{
  "attn_scale": 0.0884,
  "bias": "none",
  "init": "uniform",
  "beta2": 0.98
}
Each number is 128 + 24 x the weight over its row's rms, rounded and kept within 0 to 255. Layers, rows and columns count from 0. Numbers have three digits each. The size before them is the row's rms in percent of the matrix's.

# layer 5 MLP down, 256x512, rms 0.0533, rows 0-213, columns 256-319
118:154072101093141139101108123115106138141172115174097101134160083093104118112148081151138086157139130181156066121129134090121087147130091114146151137129148189119130174163119115144147082146168183
098:118153147101166162103129119123089096082133128154072118119094088137146149107124117101111106097116114155151100128132099068122085133160105117121100120157131146132119142085130105174098142115140087
102:094123160116124113117131123068128128147118143137110146080114135090153142137090088153203088114116154176057101081121101143128194116154094163128089144088142130165118104149138103150094122095135095
097:133156110139151098103163102127144087116136129112107109138091137082168135111102086169145130121115158119147127155131105158128109126134175220125138098120156158134135147137128137141096074152109132
096:078141140161126126131093113112095136141113110095119136115134110133121120152161121115127130159190128153084155121159128086135057100134089137102116120147158087164119131151132113167143133114105141
092:094142138153155127140124144107108155120129157088121150142110120097087099134161107075164148094088134107109154132105171142125132125112146147144125131085117087118104128076139117117142119130095176
097:125117125115085128134120108105147092109131129106150133116125120133093143110116103085131133109126141155140124131164138167144093100045117135171185170152166112120122112133125154114105139147104162
104:165166132134118146127108107135149127079130128131106154140102133141127068102119129123077134145111109122108131145123134151128125111104107153132116118065129138086144130138105104079126137145096121
100:126155143155136139124149115109130103147104091099152126141140147120121153147112091137087120119155121140143119078120178106114161140094161108135106126131147153073127105103091138151082106120129062
101:107116119120105083118099146138094103150114108119162139093154151147150101150139107127136125119173094171120189126116155143127114160119097131133133091147161127104111132085109155128117201107102141
098:115135133129119124114129142119153105119169130134122138133132091115069155119074148128104109173153111127187119171113109094180116149105141141152103152100117142165163127100138137132126123123153101
104:157118121082095160111144113139109093144172129117112104135118122094099148098129096182125078102153116116157158141126128146129130093128104149119138137098121112092127115117130151149132137144145151
098:127127113147109110118130148125117157117122073109147128149167119092145136110136101138158132132148138154081129143127099141147133148136132184183117119124125119123135119086128113146131166111105129
105:120138140117089119112133151100138155082134179141080132194124160121175131122102117137114169144109088121128175159131119110170142129134153140156104126140178123118138147130160103163113114112100118
092:127149135120141116118080112116121140133171134183107122149122120091108105146128119118138087108134104107142109103072152116121178124089146077064133128129144113151135147124110126086149136087106126
097:114071131141145102173157142126121105147098172127144122139101114089109195100110087100131141112177109132151115126187109068123093144146152140158105143106133110121116141121129104125084075140151140
097:179129145126136169150175124119106151132083164141124159124107114128150113146121148093142162164120138138096116131141098124114143114135120163120112140120122134109107111185122131111138087186138098
102:195086156132079130127123111132137117133158150121139131094120152116150151161145126103104136099151105139136108121119113095144154150087132095104162114106111129149149142119198180121120100150123149
097:095150136111149073138143125141086136115139104194112098165156105115124124166155117127166078141127161113145101138129126138120107106134146109142112110134150147105121164118154118087140132090103160
093:172160131079106154128144116107120112105124106084154118141203161190134116132105128126153147071163089153102143141150128092162129120157148117068089130149161091160136119103112162185145104095160154
100:084108138171091146128122136154120122143092125173132109133114092140117141106123141139131121122131157175114123116079156144119100083116134134124125121158097171134132138076149135107110118112114103
097:156143170115134127102108141123126115137119165091104093123161133169149119182115100125074154089108146106152165147091121132164114132179152093068152149129178131145129145118130121113133144188162141
101:093130105123141153132111178127110081142091177148127127161122124127092150155121158157138174147145136118122132104115139107146145139113133107113151128131141129099159139145148120136117129126137113
095:110083124115107144106116168144108105131112154123115147114177149105089115146113143148129142125177144152086099140093141147170138158140141115153149092099156124128087122126125155112158107142098137
095:128161091133177105143152105151117150141111116131149093126138166142155146125124158136128099132104128130140121144134111140095137116103127174163121093169133098121110111120104142119088095072160114
106:124121146144126179098116095121156166123129112113135114123102142125122115197114165126113105151166130143160139126147153101074104132100152149145152128120083124140131141109141112139113087123154112
091:111133170160110125162096122158105086093133107143128111134100179110124135102139122150100116126099157125152108120118106108121144126193101108144163144108118126146116120136105130092120116118168134
098:118154129114136157151090068130173137118128124137142145134094144108120156088111130159110125152163154095128121154123154109120179118144137109146113127138118147134112176103127141139087117137167108
097:111137103148127186121163122158092140115107103120149158118108120105169148168153142118171115111123125131116076108099144091146119062111155135101123146144144137091120128146134141139131166132077100
094:065146131123120118114129110127131159137127076167162139117155128101105124111150092133149116167135162132116113077104106101151109111095134129147100088102108139100129139139104140149130157114141149
101:146091151131146128133090114137139130106136128096075105095151136180119134133133133136131127136122110151138143155126135132136150144137139119157164108146134146126116122119140127154136140130133130
095:153158132101171168064127115077094204123105069141117122165121141074128139137097173133097124106096124075105143114139118138150118138155135152154143150118167109107169115160137127132131093149113148
102:132085135125131156118067169163163079130181144152206116124116142127117116169130135143144140106149146153191138154153143145091108096133109099137146138124136163134139113110146116129176103106141158
101:095087162152119072124122161138116113145121125120083109127167150155105129150156109121073146124158123122146112147128130128083058114134092123134082127123133119187145133161164112152125146143117104
096:141130128120121113139132112158105162175113132123169136126101155138142135085135106108102114142131117095129136149140124129096106126132121128155143123120153102136144108091106124071148129135152125
099:096129114120147142130108123127112149109047123138106113175125113091118158108127136124125114120111199120123131115130164108143162173107147111152130106136147120144158115139109116149124133123160125
099:112148074121138136102082106117161124115106118124186126131119125119130137106089107203127135142155184101099121122164151107138134131166136162137153137115124197119110101142137119154132103152077133
096:136129160131139117158154131130096133134108131116112136143143097119113156145115123129181132142171123126143155165135142139129155139139114149146136151124135133122135148111150152153101156152119158
096:150131151104164116126116086127095100153143110107090092151105126098116082143129107148123102084168133131120133142135186140105133141098146151135096138119099149200099121137098164120143132152074135
093:115131115155118126110082137129135151123144162155098101144139105128133173103087143150142150156098100137152157086137129133130121145163122095111122110099119099186150105123160195084147200139089150
094:131064165114130138153141141148165147099151119217150119094118170124159136124119152121151127118116106103141142131135140164129129163123131133131131132145110081124133143123090136129144123108131129
100:173103120163127098119165081134114112121163127094134143136160133063165135115151144134142124147129128091115097091126159120126190131120148141079122137131084131112158140106135125130109100070136101
094:113118129071113119149103163187096096114123133088125156118110165194133127115100104093119163197112103155157111143141124138051093170144119117179129134133117127096146138086145123105150133119110121
134:146106135110108126128155127097099138115114089160118105137102159142157130141129131063131153113140132147133122151157163111125124121140144164165101159131119143133138147132169110163177130142115146
107:088153098113163108185152133105192093180162131145117176124149137113123107122156123118119127161122142135113130124120167123124123134122153093128126092115129102115129129163114117131176095137114115
098:113153128133116125129146110140122147110111114146128124115125112144113137157159107135120138134116108155125090116135147110119121093131158141147125150140126131160146134148182135137129122103180170
097:130120109115114109133093141091146156118145135078169111126131144129134125140149100142185149127089116179142137161117147115154170115152132119136120162142087161134112127133142140134073157126106114
101:190144146094129193122145126130104126130124108123147150143122090119151145148123159128146129132143118103133088119124201106160066113116145162109130164073137128134137166122147117124095125126114127
101:102120114079149112131120129128144142134099091143114142094139100114160150134128163141154101112146140107142121113130123111141116092111074142128130143070102106095135136138145133133153105072144138
102:079101154097117106127116132095125127127139116103106108123105177158135122121108124128140140072133154176120078130143119167141138103138102135157130164126150131131154147138082141134122102113111118
106:146109112139133114163092120142165101121139103123152156124123130163139122098153109095136101151116148174118161096116160122168085179118131145124177096149094132144151117133093121118134141108138137
096:139087096125164113207133123104141104160135127116123122172101084166148155117134158102157154089143113120115113111129180130119118140144148153110151123120100146167165163115123080144119156152123169
098:128071061128112144148061176140158123093175141140174106141162111118096137107113154105108153131092101110131161171124117108103095173177141133138108105153092141138149153124099097125115129131126172
100:133124111125095151149143084178108108166140128128151106111094124126131110158108132167126136125123169138128139174126133123135119131099139133119164091174127085101072127155118134114133151120145153
094:136132171146116126142108164152121157160100205119148136109109126149147153119141094113137111089135107125141111114137103127120125121105120124130102105140089107166106150143094117135125085151108116
096:101153149118094104128118131161137092132148142165106092107117121105123121133116123119064114105132136147152111150194091140079139095089131146111103123070118164110161138143123164152146151111138125
102:138147114127113078158143160139176139090124100140134145166112126131138128139151169153106139076143114110143145118099142122151128117084130116092083144121168108094146134108141115124138102137167135
102:157153142160138151141154150135111116091134138108120189122128125133167124150159149099137053131134126140087130129146170177133080147155108126052159131167095102148092087138133147147080113135113132
101:148159170128082148099119098195122095125100161176109145108141130147123151141130132135110122140124129183134122088080140138138104134137142143129104097125093131135119138130115162137107123100156100
122:105083068139100102145121110109129122092125114158127108155119151147114120119145135109133115118161144141100144129072142145149108118115157135149129153113113183137136188115185074138111101118123171
098:144151181098154175136161124128118163133135125127165173085131161142131101108076128113150185143121133133154165127148139108091119148130159101138125128092140142102116123139089163134118157101129102
093:196165119148171121111101059174163122116158114141123161128144130120122086118098129123150096133141151143097151131130117143110170137157136136146105117122170131096150140107148141084147158108105119
102:118125087121125105151145093094111088181162139114130108132146124183155072116115141145129137108121127107102116090087111156095141142113103143091109103113160081147093109121164124153103126122163088
103:113109098137164107138103135142132117139126149112120108091126148160103123098103150114127123104131123141141142101134111146140117102075171125156086147095129121104111118091163117127150141175107128
095:147118073086104157112116112142129139113153131145063146147118149105126126123130135126177157118141127169119116157135128142113151114120132108133107094135119133124142127113189108127094130094124122
096:143151170178094088096089113113109129131129131162123109087080125102083119138107159141088093113140116142137086135100151142128082098109135172136137144103118121146097122146090157129141171064083094
100:103136118149165111098176101130124101121108116097140140132138151138136120165110174134111200157141172133109123104075095121132149158099096129145126163098159119089106117124116145117130119077110149
165:171156120089149099130154118151118166136147131079155169094128146116135141161138137133136116144096115143139130096143112131134099151160101115134162136121150145127139062166131177148097143102163093
104:106121121106137100161160111132099131081164169131162094099129143175103111079119146131160138088158108141132151149090087106111102090141135145120102135124112153134135120097096166099137169133121117
101:168142094131108157126093143085113155112125105139131108139125152132121149159161082127157053139134174145153142116147104085129119123083125145167189094069134151123115162148132121098149129114135154
096:152107144106123140135151105096128146127148144148134120134148111091102142124098100130122142165157124102099101111132155124174115101130099129156131110118139140125101138097152116130121135180124139
097:122173169165126168173117145128109138138115108096134161119109129120131130181143134140134091149119130180132098103097114177115148146157069163122154126132080144091114117111128114132112103134134147
089:094093112168075104127094120152112130136123121101116178119089152116177128132123140099112116160103137132145098132141142174116151131117144124110138112055132132145176120144143129144102175133059131
148:150134150112128112123159154156112098175135161103149161122103163121139114156081122115142060134118147136166135080204117125136140167155131114145127139135116105118132093183103136157097133098128148
103:150095122096083134140164080178139118154124167141059106119161149193167180117125098126141162116123126143169114094156100118149114102106105144124141139123129110151148130135130160095082119108137114
098:100127123132110075116129179112130109126121144094121150148139131156145099153120082144090116122108149123109140101177098099153142142133111105194150146101105129169173119128132092186108122127168116
097:097112143119160146152127103138144094165145155129169145119161114131169107127138144140147148154150074086113103148118152118164126172080125150129163160120120095140103131140113116123145115167163141
105:120142128139115114145103117094159088138132114104156086125138146118139074153133138151153155132153152143129101125133157140158141062133120148113115106127141146125121113118104117108109139105133147
096:129151138164144153155143133118089142153137123161076136097148111140095144148076123138111156122121137138129114086140057121137145118134126112088130104127081133116115096145114128121085095106140092
093:129123121107116148121141129135138147140148110140117132146112123157142137121114115154126172132100134151147134131138087140085128099115152140142121134110133122134123129138146123160115167095139145
102:109138132089132071144112114133138130119141161140075142123157106170138145110116139092134132128122154135138109121140099143107154129180161121162152102175099188076140114150121134114125166145098170
101:134146105118100126144138117154120114089158141098096095141113121145116088148122116139156146132091169094136117158126106173104132141126162142143120083105105114094167141135111114125161152160122149
196:111164115122134104154105146107162135083099080149138148185101132139140118093181152085102151134119110131105138117125107093139142118112159137122103138116119168162164118095153105104143133154116125
095:105135112131115126125143071121146103150124111102146134146106119101121155111153139100084088210107154118135119114130149099156131121114116114083152114124098136157133123105154110118082152144149123
097:118107105167141127154149109128127155140140113136138115109158156143134104109128166160148116159145123114121124144121170127099116117154193130125135124175123143137100071133144102109140140100172148
098:132171142125110127129127125167110139120127155144164121101096111117143104163112125121152074142145133131126153112129105120101127145203150113148127150118098128099159152120170118190155099107084138
092:110140131128124109122100156165094129123135115139074116098108124166169093113125139108167124128159074143108113114138136129190131118106135106114125153099120116148104137140148120173136163138116145
094:160129131144129132104153161107124148077112136130126151153106085127133131116120120130105099092141118144136134145138099128143091092113106108082124176085121111173167117133165115154103202115146103
094:157155136087132129099127127148151092105098125141135159157113144133149171108141162108162130160081094093132142107120132164104140162117127123107075142140144133160121102159110092170155137190149148
100:075104140102113115105140108154124133143161129138121146107123069148095122111164137104139176098114139130166142141107113137127093101136135095110104169129125120120130116176142092120121146152146108
094:152145112120096071163085131176165141131106126146100100152155189134154148120159117106155121108122094151063134122117170134167147147122110197122104104105136110150124155119110142137114109111147090
100:122118138164132158147164089119144095118162128138139154125112128149137170135173073149166175112133137156114152118124124178145148154089120125142120128122103085080134159134110098113089143123113137
102:107146122174146141124114106141173129102121129126109133104120152147159125101126136137111166120087097158137122168053122149107119120187085113127143103144147067075109147099114122111148142157129145
100:115147168127161171150152111119151149126130156150111074141085138151162127098145133121147078126154132112136052089132144104111159150164089089146141135114108154157169153108092169147113109099142082
098:124110087159101104130134134123078119154080149146131143124174147138108148134129117137117117111110160174129134055123093148106119104107126135122071148087115142129109148101146105099151133091101112
098:158119127076150144122132117151130114120142141103103181090093112101126111135104108130146147111160153114096172177128115145109193153126143094123111174132116134112132102145153165115093138145122146
101:122115156161118132107130149109131106107123088130135167139097117140144079105107132127147093125110110154088164131123111146145128138149130179119170127141106156129148133081085165118142143158114144
098:119108088134097120110168113112156127165157141100112128153152138130087114116137118134150143132145166147100183103134123129146104117154150120132120104107129151098143097116126123086144134152145121
101:128165149153157127142148113135122113112119106157121072130086137122108111157109126141153122107154102140104172191091099122152135113127163154093123156179137114088156156104146164129151139106135152
097:131149138129154125119100178142161154119146108139099084178162140127124125116112089133134132120145080130112104140087123133131121113159110124127170135102108118144117107157128129115106122172125103
101:167120145141088171123095110106148135162076169113113136129145068120137093111112112144132119151146141063122156132110103104111137148098132176159126136128112153135150125160142101151125138122082129
098:116149165143168107110128154096130112120130148147109120138107066156168165116102133110149116120112119088105160130111140101124113158117123168101132108058096124139120182142148113107129156128099136
102:098121094120123136138108132142145118100169141133133085097155100083109084128134147144145138109126104112105141126128135123112183138137117164151105141133137146172110122110152136078124112127115132
099:128139091140068163121131143111126156124144155129166121095161106134111128119154104109109148116132166154115096116147119136179086142134110120126100128135132096111121142083122114146151099146176106
096:121121137220135119107123116153141145079144185142137118149151141140106146110105096126126130176105121103138119132170098094144115163103170170140084113170113134119127130099145142179138121129139128
100:114105080145111151119121108137086067104103160138111136142125133121111126120138070070093131178153120111118113138112138096163116140114143137119130144102117092114162144122118118112130141137115079
100:102144148119104129120102146122133124138161129121140135120119127109124134136119136128161132108142160081127118067126168135149128110161129132135169153192105130177121117125139140132117145092106132
100:084089125115143138105151105153173165144194156168128115091186121138132084132078137183105134120157113106135136147103171105101138126122104158125119119150110101177122157148121112128114167096132136
099:156126141134172127119134141111111106165156161072115163132134131151168160168103144120093116143172144141141154165116121100155137113124076094158129167137190150131129109148108127153103112100111115
102:104113135151159178126169127125127146141119119082165135126137156128141158119114129163103133150153114128103134119131112120187144114120179139158130139154128153137084115109102161174105124147140138
095:080134099111130142114110167119143086122093149115144124160128134152144100104134144107106157133136098131118161099164133110164131127132104101101103166136157105161110123148157127088107156111119112
094:082201112135114133105097164116119144130153167123149110139136181109129149160140069100126150185128144109166109096131111140122139121145130173127139107136103153101140139103159134097141123162142143
101:130157139101126124119136181147125121113166145135099111157143126120160134105098126160136138092134097094138106119173141141118142155139159119128128123120126146079147146099146119135091142131138128
101:117120114107131127130120180137109111122141169117140150116117128133167132102124175153071143159128131148176131137170140102130133147117110147118160147113144148125153138088122107144158167134152135
101:124146162138119136129174137101124150142105141137163086104138139117132101135149099125145118128123117167092129127125152133090102171135165082104114091089084099144123124157141134135112201158133156
095:073109138115113154138121097114096091140136110114146163076112132129106153124150111126158140179111176104118168114080142134102145156148118151133125142113098093100088111151150163106135156152139148
098:125145143112194107140128146135143151139104137142110165151094161115142091108126106095131116118153124124087134097106177130142130105144130114128149139195163138104115138116100153130126139146115090
096:137150145143151143097147151127144154118162073157164088142131107132122137126155089132158132100136103141107099090109147150132153115126157152154108156140164127132119136139128095088135127112171104
096:094138158142161099110139183122136136121133129151149162183135111131128111172140095117065099115126146067100140123159105115077116159122096155153114139101088191109115135107110129144163155156110124
098:123109072149125139163129130118132117094145148102128098129163137138110141115148127130210133062203135099120118118087111170116125119137092165111089132180128161137126109117122110096109134139117138
102:110182148108111126141112111144122101084102106150167152113114135107088144111117116114108108127152103147102130133115170158150169114098120150131111135145091131166114146109096130101136104112108153
095:150153175132148152121129112144151150126109154097120140103110180135160092140137149076112096135146107097141150096140145096167112107151161125112164147130093119142171097113137113134146142152104124
097:126145087099110143152192112131111126111120120130128142138104142166150142131104145139138151151124140120138154137162136134108154097119137129153109112124136152124150130135132120110120133156177131
097:170144183149123110117123129189149148168137084127110134126115128176143141119137136179137123154103131120123129134120095070142103115139098206128125138128144131156122117116108140105117138133163125
104:108126138115129131152122152150156080141112136137137197120129153126144134133119127102102129136121121127087146106118129088132142167120093141104129151120133092124159132130123134155100147136140122
098:136139135138122067125106101127101077120088102155122101110148150152133147132108107123141108130119128152148171109149127128137122062140095147131157151145157140142128113103116152154110152076181113
100:099123108153130143103123154094150099133163161152129106138110116127115107142142165094122143108149137135103131133104167105127157155125075127108108115140107112110134124181127133090142104130145126
096:096155082161108122101126141089166097161156141099124082053124136140095127141110146117141133136164138100127130143090142144115159163111139171111119117168128114145095154152105099146132107095191134
093:106172167068108167123124116140164111134114134099106133087123136105142200151084126162131122122157168148100142124142171136121117162112178130119165130121108144088126119113128130100100090139146096
101:110142136096129112123102134148075169100115138148104118125075145126089126164108117168115106163127120116131145124158126105111139137147134151145120116152188117150063111136128129111161140131086131
095:132156148124105130117125111157080126126129117153117094165117171137139149142097146118124123116125107135149134156100130105128101094131085111121151103119123156114119162094148086130149140138122096
103:100119134137109136130136147130098090123127091160148159159119103162132117116175133154104130141120113128164148139137139141112162128096122127086101139123061134122136142121117094142128129117148130
093:131143145142121113153104085144125076142088126103099153092136114078132112168148130134128067091162129110117117073132136152150146103124182182170149159133150081121119150120110100081103124128126143
103:109141096146094132098127111125148138112159142100149090129094143118119112124145107130161097116139158122142113163179127139141129137098091130152116124130146128117134125103101113131101156119150100
101:131141146137154148171161118147150070154108122130094128114152120132172119143119097115120190159155155198157133119197116118108140106128115106141123134150100096126069137139119114177106136130091142
096:146141126131150154155138139139104128128125127133092119092150134194166137132157169066131108114103105101132121086136160103127122134126135101121106129153113123097158089121127108132116131149151119
104:140143151145161136123124139112106115119150132153107123144101155108119070158115146124133107087143110110123106126107096117139148116143159163158118148152088132137148148170138154098112134131150105
098:116146160134157106084138127104064140110107104112123100123109120165080113152137086163171147155107145179133130095136115138136150106119130081146125141117121142136168145136126169135109150143118165
098:142147171127163112135167146127084098153125150113138124127116121072130151132136160105126136147102114141139111146150171146129129131138098086118207129117156119142123112118117129176092146137115116
093:126113103131120100094119144083081103136102116096107090134148101105118117126092119130136125149193146176121138147133093181129174056134154162126107162143124078112177116118175128141158116126118148
101:127126079177073102148123136158125112150115120125118167128128156139104149142110162124136135093079118084151134103123144109141101123122109156139119160141108130129188120146124119106136147132118109
099:142148118120085133103145094133147114119156116097119106132123147126089128177128112141130092149119091165140078121129069183104143144104086087105109102125121136148142131137135161124118130129143142
098:138126132101096118134085114111119165098130129118121136083140117108099155076167150089160141131117173157158111160109115094122150133122136142097127173140134148062180124148117116115098062166123130
098:171130139086151137139116098123079151103119120148114123117109144152127097114096143153155140123125107129162125088165146124114089119154163129082168127122121119133181106096133142149130135110154121
102:161138114103145112118121156110130108131155121091128148141164153127123124131136153127105131107102201123121175084119127132137095116142121146139111173131156131121174122146104133160113089175103098
096:099111122159121116162130103121131102133108119108133158136102115122149161150112128140111127164126155148127092146121161100116144075140112112122132133125150163125127104124144104138159127111137105
101:180126159157097106138123141104120074119128146170130112129103124109146142103114127143178113104195160105111137100095133138144125114114134136079100112099110108171133126110129124111111139134130095
100:164111141144096134114111108147133135132130116092122155166095140147126162129126136085141064105112143066130107158124128138107143149161100103076116143108130129116178142119097161121101160124106110
100:150134168159165145156123116100137132109147151132159128122147137107106126151136105146109152148139133096139144095171103141137135139151159147092106095148125120101146124154174109146114181138175136
101:098147124113123178137145151137131072132104149116131164144091147117134117131164150129124127127142112162146159122097120194125134137102161137100138119119088130141134137098124133171120127155079136
100:115119134104062177130129118124139114069119131166126087150132137106118131144102147126094134132146098109126086098131086113146147147155127187109110115143172150131092132168111118109134101124150117
105:139153125121148136108096116113102118123131148112143118122138079108158116141121158150108120124127135116099057114113162105112123183155081103147116129121131128153105121122207120141098149089143083
097:129126105105112139181124081127137128143095150102121134111156133122185139120106137110148178148157116130111127121123128133134149092147120145131109162133100087128156127092185130123083133125101111
096:165158164078099127119091127111120148138114105138136156143123158111134112149123139108110119133127117144133115129153106141107125148149153136117123175118113163143104140126110112106151096132138144
092:101137183156187085147121078164127118103117141131130126176123120118116113127181130100137162162117109098174149126104122156126135123152129111101153090108150113095130115150192134072144147120165146
098:130174110117148160061138135126128148124125161116104090140111147135162117108120143130100154132114152157137120114158127136145120131144119149157113062116128141101180098095128106162119168116164092
096:101142138154082158109144123128114142126133101150157129145129119135136116113161142110108142092097150126139128135111145119137143136104093155114150109092141117108155151109132075113123144115141146
095:149145136139152155113167175123129105105135089160121121134136061137158165167105128108106115136162121133116125115110135133164112155116130112094124121118097097149112136145156092153132102141116116
093:147120146147134141145095066130162090116150118137113113153111138114145161112129140115075168148147114116142097127145100117176088189105129167115165152138163158140148152129096151149103111174115114
097:148152190148125145110108149140187125136075104099115090152107092116131121129160142124143138091111155102105144131152131114118128144107134143138088171135128134110126097153128118137116122127105109
099:165106083114150126105107147096086169127083144141136156149130149101115108151152118110059126145091105130105153127145096120140139123116114204114127151149153142100157117105154137116128134173129130
098:081101131101140125159169118174115122133132137138129134129118080132162141132123167131115197126149126067134139140167119144093135131147159151130110130116179139171119124160104107102156133097127133
098:178115164158091087131093161083123098120119121157125106119117149117133181110079129117156112151105137145164135137135146080106121096130119094105132129132119133123106138107144121162116123148176116
098:128086145147101155139109157168154117122136117144122125128094120116104081121114114126167143138118147103142075120163147152149152113092124175139112105121110151152087136166135170143126098125119106
099:140123132147119134103140100121159177137101110098154153105204128145120129167118127105094151157157093160080137109120131127135142124158183131125131138119118146092134134113135137115142128152154130
092:126121124122131129151123120162148135145091115088112144168099123134142105107135109134137126130100136104131122185135131161124135120153173133179100170125180146092131145134139159145108096135059137
091:123172122154129100131107128104138069129141151136151154129132086157120153095101102157135129138109120118106118123115112130113106098114093127128158115126122130121110178134131113125093127092165112
095:115117125152113159156140145083137152123143152146116107054106133087115140116102145100105174130149127071099128127114084087156116148150144081123113128109156116128103139112121128157071184112129136
099:185123140165142142130138120154095122148132168113148111082182078109117115123078130145133170112110127084154157134110127105131123124132080129075087136128102130129135122155117105155156099152104144
095:104114154122152135082173120075123100110120116126146069110089113144107113119141076127147139135110088109128130146133127140139096122122147115134088089116155157155159115084136128102131134121099156
094:128133140140152142102117173140128079092130106096112115154131167089164178114103101130102148146113133141106147106158148104102144120090081129144092119106132128119120142109087141144115116120156150
098:143172093105148147137107120140109184136136132138147166104071146111117151148187152091156080124078099107119155123150146090112148128147144098118143112150109159095133138091095110108125123126156144
104:178103125125140121168133151092122151109130156167134102129148135138154128105135154152104145182121117109163137123130163131177129114135145114125138111148164139154104141143123106143144153143099089
103:119152131149145120149110140095123177153089113098118152103162190117151104107129106129125130159130106120104094091151115133171132114133097151132141107119147169099163123076162101126135147126137100
091:128104108112128095143100135121083149143107137118134119150140168140148127161143135135165158165141173122099148126126145120125107152139167121150168134148122102109105131145101106099152116124141106
096:142117169133131110134167102125157107123131117131143147136129127117109106147126161101135115155146108132114124126145132131070144140128116104101119151128106157127151108168117101105123167076131154
101:155079087150131105133132103128105173124113181121130135120106154101100142150130150118111176169104137133165114154139070133129162131084178147140131155135133129165155101144100116157163140144180118
092:132057101098119123162084116121118150137143179158143176101163130141148125129121130138129115131101106109106145098096139160099208150171154121155180156144152128128145088111082142169119162124140117
102:093097149090118095114144109134107143140164102129117124135109084136129152094150113102157104099160111157108112141087105143166183143151143182156127135095164071107113127138127147088080104113103153
092:091140124106138119166125125135050098138164099109134069124160120131084131128106141102151119139153172125087148139115162122147179104140137146130134128100121174134126104094139147120171142136134137
096:113087159138121128096117098154140123125137136117141130120143144142132106081091141083133122123128089104061148129185136131109109082109123101155137135117130157108138131171162146137128146138141100
096:152117138179117175142109147133133140139119114104132111130116108116189077077126158090120117111161111140134156121135142124137090139136094102135121146130146075146117107121125128112177095088089123
095:149156093115124146127171156095153120124170082163100146114153102109094133088100159103112132151160135089121092120111135100170120127109158113166127100109121137112107144115131123136108077099106124
097:105119107128120140115104157146059105136137152139111112118084104081147175103144149177159120138095089138142110124132111123100077172135138073098145100113145186109140135116144145154098125143134096
103:158152135158122132096131062126164110105137132148133094113083161080133107154083164131164115127137109143145115181109104138102144119109169106138109113170121108131118128104114151125149115121116117
097:133149140143122137139122151128127181122093126127149165132102168164132129159148130166089161108138142169129094130112105152117170115118115108156126118137116135130149112170112117176135064171142131
101:141164138088131100115118154155123166104121117154112117158110126083116126111143132109121127109150104138131140109115112130120121116173167154118134160127104137119113117162138071106136154110140175
095:089151146130106102156095095144144135136119115161114083114068100123137103139140178112128097130103164125118126144106122117121106104165101141122119135134107091137103128164159112137136109121139132
102:166128095172125120108150141134135091139147128104123145124127095135087121201113109153111120117083122099117146137101099148124146102093107085128135125126120074121114144152107130125116121078132155
091:121118156135111113139106119125089145111173117155123124150143133117132136150131127172152101179118137096159134120148120114140136104163164135125108129120152149066141154112123173090131131119152177
092:123111158133087102167136121117135122137123149111142150094137131142104135071171100120180111108110128127144102163094141135125121130108102137136193138081140146136107132143170114162193091109139194
100:134131106140105116160125118100142139147178129120114139103107132168194127151092121155096137142111124100169163137139098141105138161121140118159092086147143107104113123124142095135158120090113107
101:115160127161145169156149116157098104109113166161121119118126123156177109114130133117124148160114117117159167100129145157108104102144129119061141101162187101138070121143142124125115135117121126
102:115130092096086148125108112137152133151136135115114138151154150081104150158115109108136116086120110120159136111098158128138148112113149154083130174049116148170126124109132137150091140137177113
096:127164130117127119145110121143095117123122110139114135144112124145127129102138148115085117131131104152131093133150142145140151120109135132129154132145115119155105100096123164094140070135112124
102:129115133137163093106133139123126103133092103172103089125174109115118142156124092127143116131132064149102155127110129131123123099103120122146186126113134102138136119140143123137162155129125148
101:139161167145161141098146112150120107127120140112135139176131155141145114137140114163169095135171134140131137121142128118114131139141145114155148090121146105085149114103115127132126109159102132
099:123133171116174153097081138139118151138110134131087127069154119139130138132144110125097094106103117134146136121099117081145142127168168134147110154112129138121122139116129134092142116177150158
098:074144130130154146096152162147157140128196167135104102135158144132150136121146167112146137096109099167138135092128128127117135143169130118123111131130121127101143135112099122135141117110117106
099:125129140101161153103118148109134146141143137128091134078083145091148146174124159142131144119164098110163180097136138134182126144085188110126113184134090103141099095089151147106147162144134126
102:140108112113095115100120120116119087152116145131181119156149090122109126140132124153105112189124126137093174089152129074070094117107097143125136154172095138169107155159160077123074100119098142
096:166156121138102122154103098100133138134164163147106119168140092137132150135138141166163163089155080146140136143123084102199137134134090110112132109139139110105121116141147146135161118115093144
092:129140073105151130094158118130143125117151114135137098163137114111114156116127151160154114131132123157127079104136110103136152086134111157144111125145094150147131133133155123138118119142096138
107:143101109136116157087128095130119158127117090122101141135121136116140106148121136123123119151115166139110109124119147185141105132133163096111124139111164113121139145164138198102110162101157117
099:127118118101166118154122116123101155128114146131146137104098123166154182152090142140148095148111089118179149163124157137178118123119116102165133147144102124106131109121101176127142155146099174
095:100109151123124125133133144135140130161146119104118146130109151139115105118136116108145164133110076145111150088158125118105126103139152103136119113085112141117108114145100131166161140090117143
100:136112100147175107182089153105160126098099112110139119084156141133146142177099118154181123147101115136132142120141125132151117111140121103169132144155149158138112162152138128130105139115144161
099:144076085127099112105168162168132162130175117115156156157138126129129123125130133121149135100118160146131136108136115129140117125117109137063139098115122140107104097108112128104131109090135129
102:148111110167127127163117117103175159129091129138137120137153132125115147098120160098186110114109168103183093100111119062196129114146098149127141105155115160129134151113112125128180137176140150
097:130151074112117123130129121144114119130133111150138138150109158124104116131119148128138135104145126104079139128126149154108141063155129139109132103116131138128139128161112111121151117134120127
101:143118125133133114135125168143115121106142116085182121107128164097104113097134120138168146120163133155126155128121147112103079132122116144121123118083137163111127104152158134135130147116142191
098:131113143144126134113146124107118109147094140142114170138146177126128140193128118143126135096170081091149119111125126126105097132107117108090100139174138113122130118136144140125137174110072099
101:095157132151132142113122168136115141125117141116081149124127134157157113168122136071134073137145149158109092120145143132159114112114106102132152178128099085191084134130163109131113117091140127
105:119124140129167123146102172105109162146128097119130097127143118111173107147121149079171107106102131148117103116107179100085119104137080127093123121145121140106121089102146134100129142165144153